config.toml
n_layer = 10
d_model = 128
n_head = 2
n_kv_head = 1
head_dim = 64
d_mlp = 512
vocab_size = 2048
activation = "tanh_gelu"
norm = "layernorm"
norm_place = "pre"
norm_eps = 1e-05
positions = "learned+rope"
rope_base = 500000.0
rope_fraction = 1.0
qk_norm = false
attn_scale = 0.125
bias = "all"
tie_embeddings = true
parallel_block = false
init = "trunc"
init_std_qkv = 0.0477
init_std_o = 0.0592
init_std_up = 0.0683
init_std_down = 0.0683
optimizer = "soap_variant"
lr = 0.00505
lr_mult_o = 1.14
lr_head = 0.00869
grad_clip = 2.0
warmup_steps = 200
schedule = "wsd"
decay_fraction = 1.0
decay_shape = "linear"
final_lr_fraction = 0.05
batch_tokens = 32768
seq_len = 1024
doc_mask = false
train_tokens = 137000000
steps = 4181
dataset = "wikipedia_en"
Each number is 500 + 40 x the weight over the matrix's rms, rounded and kept within 0 to 999. Layers, rows and columns count from 0. Numbers have three digits each.

# layer 7 MLP up, 512x128, rms 0.0683, rows 66-116, columns 0-127
502484489409541532464526506541547543463486492458473519507441487465573529464520504486556532567550485554481482517491428466507533510588500592518553435464534546550562457527457480510490491545480565510578458473435507491464532486435536449496432498503528518523574551458503509522425472542501513473533502436477524518496495539464392495576540482422521557513426439487535482561442520527501535517520
500443427462518512509503506553435464489511479504607520571486466568487505458480457588559511453473592442554513458563482504499492473525450499429460506390511487468528604512542514552508493535455476456496485598448520488439504539572535466502534491529522559467455468506514505539422484473458484495552567534497468537490561524469496562468504527527550509549520467488432471478496508456477578554496
509490546495537524452478513530496553479502445542506444509497510511462551487473537490557459484503487508489475445461544548520415520477509496576535505466558530513429493579473521418525490480480503471510527427518530485544530432508557474488441458493480480517508503505545518487518452503588500513576439491509499560540519566473509485476525455449384471518525543484470528478515546446425517441508
500512503524502548511459537484560519404586474541486495507473520459457465456587485518539496502481417485518572407450481416473509410416493489447453510536445520474463598516488446510454553512493531499477497492447557512502510527545474497457397507544495483514608573507536499467595468495517481470604602489549552536451495492488510496493535552517524541466459487505523495518567523431510507492543
434510534443465484526497522479448512447465537559499511484605440434537496489423478498534542479544521460510508513529524523485483562475532566534474512558437518511471509524466498449491453504434487552466491498519501535434476482517533473395536474523511467529527384386489501491447538414517510471470473508526527465547455553455537505429525503565539589533441469513439503451487579512499451451557
515466512411456523540470532508483481477591528511472458544463452535445479517475416497518489591480483538546476443544481506582492553496468505560458468482486479541478519589517491511462559505443440530514516493485546502400498521450456515444523485556480515502574432477502516463510507489496499480498453548546539431485498500515545537449491483523465554459510514466476434501471462461530548503572
521490450477483435536523536478438497494495489539483578441474464577459460506588513517572504509468459358496492527497486457527508488487471483475492468498517497538506442566453433539512477511468492502468479499468513594503447493516500490549521510423523500507508465584525527548605574444506516480470483495563520497504535546497473420420519506516463507498468514412557515523514497515546481457486
488465530539559447454536605489492539459527474464499550566468477501524480507417468471476507444555513554448426488466495523491487479521492531557506464514507533564582468540536516509429555463486592472484548464492475467511478460488492479510469445477548500496483511405490470519595490431453466456536514441508419492475553550515517506481436449428544487474461505537492505481469459611569467508508
541430504466476517553552454539505506477502527478508434494473450468515487448480500397567502498521519491467524459499579507550489510517470512518541562486541501505535428523502556486561437447456460551536418488521513508523436440450469481480460507473471432574547467453569508462525470538537486519561422486443472450441393486559501472558485495478465534494494516504460478391504498500498524461470
463507531550422461417498554474548496540505505499585513516523508459517534564484536432456491517463507464435455494562476504538506468445478436552480534391566496484458475496465547446489446525551523531483516444501503442499424488429503487501492477555370509513574490540494463477497447463519488522474494493495516485475481459518521517535555497509479467486476503565484584480493494503521500485489
451462529411504506510528589455467402524543508529484566484522421519506476497472556559558540452480530477528498421398479523521459555541500533427504450494444443519477460523452455504574474546446535551553516512477391517465514519524518500408467554508479550564416526521538462482526494487491489448511489472555458481543496451515553529492542510534462470514580494436471462456497497538482565397493
418499574568506508539483552508439486585495498484523487511491572482547493577525605483462542475542492466510498506525489558462489570519519440481545558532435495567471429483468581584503484486516500475502431502549479475589509488484609481493433512541525468500541494573480530499551564486553427542494441442556567513498472540525498516446516463444519562517460532490539555487462525535458556547461
565513558541439525469496467510486415450521452557528477500417572527465500540549475500448488502509463500488540464533470457508469513456489450502473545484516473542507464478547461448539473546484468494490565445510473489532502504533491447549513457484479527564427511495465523473356500501523510505455518500464503509517455505418548412486505470501542488414474472577473557400462574480552452498467
552501431516516461465482487447532486502554608497493497475507499482562456552544402497468494483455455568532487526526515530488462509520502462524445483561449493443493490485550410591536477452460531440499468518492546497499464476438540517458532458481452506504421473425509515488488479504415545505517581569481509587512518513502500459478511531515471528572472450569539529498439492507494514500475
528441482491501574451460526502526462405540388437532505537529470495493536452511436473521447464525510547475509493512485534446481623498478573554446515415439500474470502482531443513480525466519559558448443639484442484501567485543484506423462531459532515469466499502479490493580453466546552458504514533510499483453460487555497439410512484449476478502517456477500505494495537516523497462489
512471550524566450463475541429593494522472474533554509552513502562517447497559538479500447558495501467539518532516470518415441541572557504520520507493480468486529513515419618528544495519532473427498573490470476446452566502488481554548557426493492499530496485491487495518481475557496473510535489441478469587490521507464493418451464530508514489539483568551524513520552447507535511582474
449458462582501543459492497563500493473540536539503514508551500513517513518538503447495482472543488521492476421490513487543572436472495484473504501519500562549421551532581447546500464527469558561443480495594485466537527510587523473484482623459506530566564414466470544516515477504557482505562521480482475557468476517468461457427597470468461498528556465474481454505478494461463501529463
472477569541510516571506510472453427452398513554546509486550493547449489503481455503500455411502558490571481453507561382494553519444538476415430569484433475512480443577532491528526528514471515440453480437524532587561432471560448569513473494526545535501555441500522520469453511509484513482533473494532478457501570520481511534523493513571477484524535564553476537482483502509493518500479
446521463518531571452512471435492504466515505516422554501476527519537466488530502517526413521492492530459456439465497543516521520503544560523488537515511529496540497529474493522567502520508579574538576466454553446555463503473505428531506528452554555506526473465473542463529475542552603531549417471428515465489500459435566462461512449499493518496561549549475428477565456457561452447499
539449499579492408555523473548539512481495527492541505497496490514507502534477587514484533509515485495475419584474477547431434484462486546460549445571519554495365443521519555481528478543456537485546591501454521502463465473427461531458489542520509461452452505536522601504490459464494457468435465583499440552447495456481498580473458500529501504578536487479503460467519459483523484492559
488466488496515447554520515499481453458449534496538523485496498502487500559479523496431560474542418528484469533454519540532528565431561493501536436520506464529534484417504476515491440474503480499447488435488526460546434468444576532518414578501555447521527570475511469500499466489454496485485553500514565558505518455509471495486447580532483472502461509521500475510464548616408437549534
447527561504474533490496599471497522433493478473532429493472453444519484493507505471493487501498522511464473521455465546504514481494504485484406538496535431513524425534505501427462481504477484511539474516404514504477546492509499471491429551505578500515477533420503534488498511530463480562619530496484503499542474435552520542479493499520539573474539483536478513446463504439556517537524
539484529507573515532507524441491431485523465531531404536547520513496450475510520443563435491528543415446488472574438492466453479459545479550483475449507457540564472477549564559418567525462537516507545472485492509496479477492463445522523538448525459426536462466513470471494441507469584469495466522495503485455440550554456510476483522530486526531478559526416464518492510533444547487500
515502439497535502492545523545532444517529492519485532464581506543502493553561470445507503495518482472521453504500460597460529520456499493544494425541547505517547521535488457543508498507515561517437583488527446546450553503506456578491548507482522490470498430495458498444516517475486450448467491530511503504498493534461527412450461480464456424504438549499481440492388446484501583511550
498586423490503557547510484403558591506506529443554466521481514456473523480504543521626541466574502509511432484446487476470478388488475424457537541452495478492466491523428488463528495512450504484489502523481528512427495572452510476497441548486480495561473424496481495506558481452526501521539484454501480505479511532450484448436486506528482532551554530514500477507520546472471501529548
461485507550541503524429437523535440556511570487519453489492514456471473522549480550514525512486478439520425439469448481454568522584488505476537596472460429506495523521488445551423530503550488522557515494558429433496538501511502413565533520582449491547585553480500613521499539430468454438483502469555521587512519562445453559508449562522509463489540536505491487494530544476535540500481
489489509501546475496426540529473525486475543530522478512531517540440486477535406491404480501585535427525500568488562502494472521417479462484480451459486516441530534498539486422425466485537509509528469517526495545461482514547551521422434513461512476464523442528497525576515498531455496452479485540516415485459507502508498523460505541522492517468542567480472501467500521579438523509480
432531434475441495572460530414436503509505494502537448498481443486525516486462461365492461420428496474527484504505488490499566516475438533501485540496549493507511516503584500422467519480440532522410472522516427436540466554499417514497551432471444478551543543439518456564518503463474424515472542488510524510406545511498458586500541551467493493477526485441444493533495519483467513532516
572539517431531498507563517436455520439517528526504474458544500459515524451452520502474516473550491482556431476562414463510456487532488432528595545459489554507472534546501513501510519453508471548595530508472479508472486514462451517466509527463561495532491442520521471549475541532548503536569572486517508547455433441478460474529472486576511532542512473461520474541493507514579458518491
554441410513439511461472493496548458527411522511536487536419508404493445508473552527522477521506466501484529516488463582491506512475460529549479543379534501506523543467495522531440507456493540493562512440494499580521489417505455552474611500431535514509485407483488481552518467540524499568460502540495484496515488509566503479539538489559552492442431504486504425461524511495539487472588
500526477477462456564518439433459546483455491468512517491572505468484490514485544457506444525548546554510573515526493470482508495461450460488458419469489498500539556576555548528529519439485455427518510431440462459480436411549548490437535536432571534468513473545409478474570509495516469432509503468504501533521526517505461476488441511491574521552534532501454550419515558474451494504527
485577544486496612483491525448536482496545605535447466521470496468495526457503495459480473473518466438537447501508422534559559463473477498520447420468545433521562528504474570456586516563484483530497561509492477459474534598564522442561453550498527442534540538466495563498455519425499524542557477526588449520496499506514529502512531533521540523465462476461528465449533559523539530467489
459472511496555494529494522479462433404544493419473539469502432523539526572500485519484457491480545555534417514499539556461469497469463607514472582467481503420544583490528432513557495522468501460406438400520453529465482475588520542450547462430510587507510468449401558508454449451472499579492537451550558535496454450473414468484410455571403558490501516492523491575521567499520523455556
457535516548484431562454550587443460504524479546503468463546531507454490526470490413493514526555540538402485540484566397473452443551503534547474509429452489609509525539506552487482445497473546411541451517576496543493496453516513506516532467477582524482502435446500505460492488435530466473518470460492502541425587480460487516463539509535549512431517543549561487504475533498492519505520
507528460500498523478512412489598478528470478420466527574529544587506538514511512488421548523430461487515474563530496547516510519441543574503568480512518568525508524538460438478450570451550499588483432505452478504522452544533569484426524454538479430494454517466445465474480516516408523516540552458502483490475501388524471504374555492529483558547532390504532520496512505509569469548474
525497500513537489512499543563515547479523500478534504446521501473490456476502487469440520541535476411553453452518503457533445527470491466445522500522432496514471492450462508395444476472444591468440466516551481553485487470483527444555447507488551504498537425488508511523467417501490487495479557516499473535526513549459545450403529473431482479477438481467454481493526611571436500525458
503512504563535509496519491541528545456457531546473549541460530534504502563559523499407455525483483503549437541492516480474529456448538552434484564483530474513495531549482532488459532417407539451463406540441496485584492403538480459410485555514539455541419513530472479426509569516522522544496489474466448417460545481528489509466477505541577529542553489501520403489485463470479465503538
458532543521533494491532525423435501481439431502465547491572506455510513536519507530407471558495486510463522490526451488443516528503511462557467432488472540518452544516412496546383497498441497494487531541452510532505506526440517504467489475498581479509407509500432579537522494509532493477475465526528449508566469557531539591532487459553488471539445516490500484527451495493525519561546
447504482513490503479556466539481490501471516441514489466473436489478551610465587521566528448500434491484462409427525516486532560437523486564458537436461515481479462511508451553477501466508461487546507535441514516488501475457510535427490442502511485467523533500508528503457532495529514473486572476475554473489447508476507462526494515556380521473475502536561483429545470537466488515523
506518507444503502448524514471420490481542540559537455590517495526481505484506536475502489519486481505490496505548467495508436513492444528535486578415584508450444476526495546510462492496467425506423478461525467515490466530530515501532464468428553503424598439467466478504483570524520455480478480465576558465436441478531453488464544461470548481480539515484571532528482485542506458503500
437435415504473546468466516392491498510422434534513521493479524490560532452496526493532549476525507509462413512517529544505510535476549518537454553485535527475553469503441530548506544442506505461485484514474542535564522580514523521456489532485595484469514477476515513559517516502522480556560532493565505452562473534485431460482508421494530422475525479520459532532502482486487538578545
480472535462492476461540475516532572518518484548533488582463509514498436513536524451502501516495466461475524414405456599524500442454491495463470501486559545524518469531559485511505579464470485469509535561425470541500429468524487411465465440457560525548495482473523475481497490460472552400442517492514551554522458585500521573546543523475524383488510499455433466503453511586484425451527
485541473524496547491566504560546497466416552527467499565502500503523448445538518468458487509484517518501447535493481481484498505433497584523528441500475584512503548497445582454518519447545492484482488518502512540489492459470535486500576503460490507446565449506475475549476524465554474610454509533520473482496519469511515469436493567465512452483483557482576494543489499578554513553451
520446459474406466507556457538489566434469510555545427576563559476427515469501521476426512517491540581487459471504425484483485473468541515533483461427503493497483535490455470561441532499474560558523473500511516459578495476485470498528500508434539513486561474507477512534493554442530448487555428560473458553390554472449469502484486528522553448554493486535439501416617522505473487547491
447479489412499502407484513482490486471467528472495469508434475451575493484565480459484502507454487493506553473466432507518460551472503512496555526585466472482529459467562420466492438472479444493525498480459508498453540405539403479411487487432447601537559523464473542470448446504516489514589505541448485536474499500431489453513490586522550490447435529435557446504460519542557486500418
476543427525490521483573560508513483566531505437461486487461533534554522498536539526561464530590548466524486590569523523474496518498488569494459511483433535527517522546452481487477455544491581495515488496459505520507520504507502514518442500573501508532460441487458443555453443455575499540444454516444517505537520478430579515479481493475469494559497518603493505596504513486520467565450
525478498584498459472439428527492501493474508583507548453476463485529557543513479506512538574569535542488535457523491532521431506528508488446546511495467476512498473515496559457530531514536516535586434552491599543487493520528536535466488537555481491493501536496543464457530444562509508408513508502564505489454527510496527507487447538494486494433530524517443566447556528404516563529508
466468437511453513494534473486494463434516524506473472468565431511498444509445548415500497458434488421469453523462511580458454549498557557476470549493568500544469517418497562483494491518500507520554519460512452468444455484391533397486496432500533462535499505511520462499447472501550456536421495578529484468522463443476516479505452471554456564472415478477558439449514528460492534451518
513462563533513509495570489460519518474495489467444522487477485522451501448547471479522475448532525446560477473538506515485479505539513512515411560489463458472480491499455556443392513502449461512460519461487478461527472488462515562445484501534509530462452472566487506468477468618515497519446472499613473531426446510463537509502489504484380537470508542486530547476496505494506453564556
487381494444475481422489472509504501513520430523428465495467471547552435545521509489537476507470528453526528505537503531478458460535567492511497493366498486519539440576523477566506544541520548476492479457470480522473478549470479535447442437468424563545412497576520466509485528442440442514443513485540468573491491524493532499487496453506481502436506502460495432524537535476520468476480
523428452484439543519491485536488499415495505603573443487520473454482455520484525482533517536476535518521607491479502492494467420529480501475503543451495470497478501428520456460517544498472433481511520492531443459518512464607454520540559488440551511532482485507515539465537520453502517483472513554475470512447572497542441423535401503499461547504444573545448503485475481400545489480495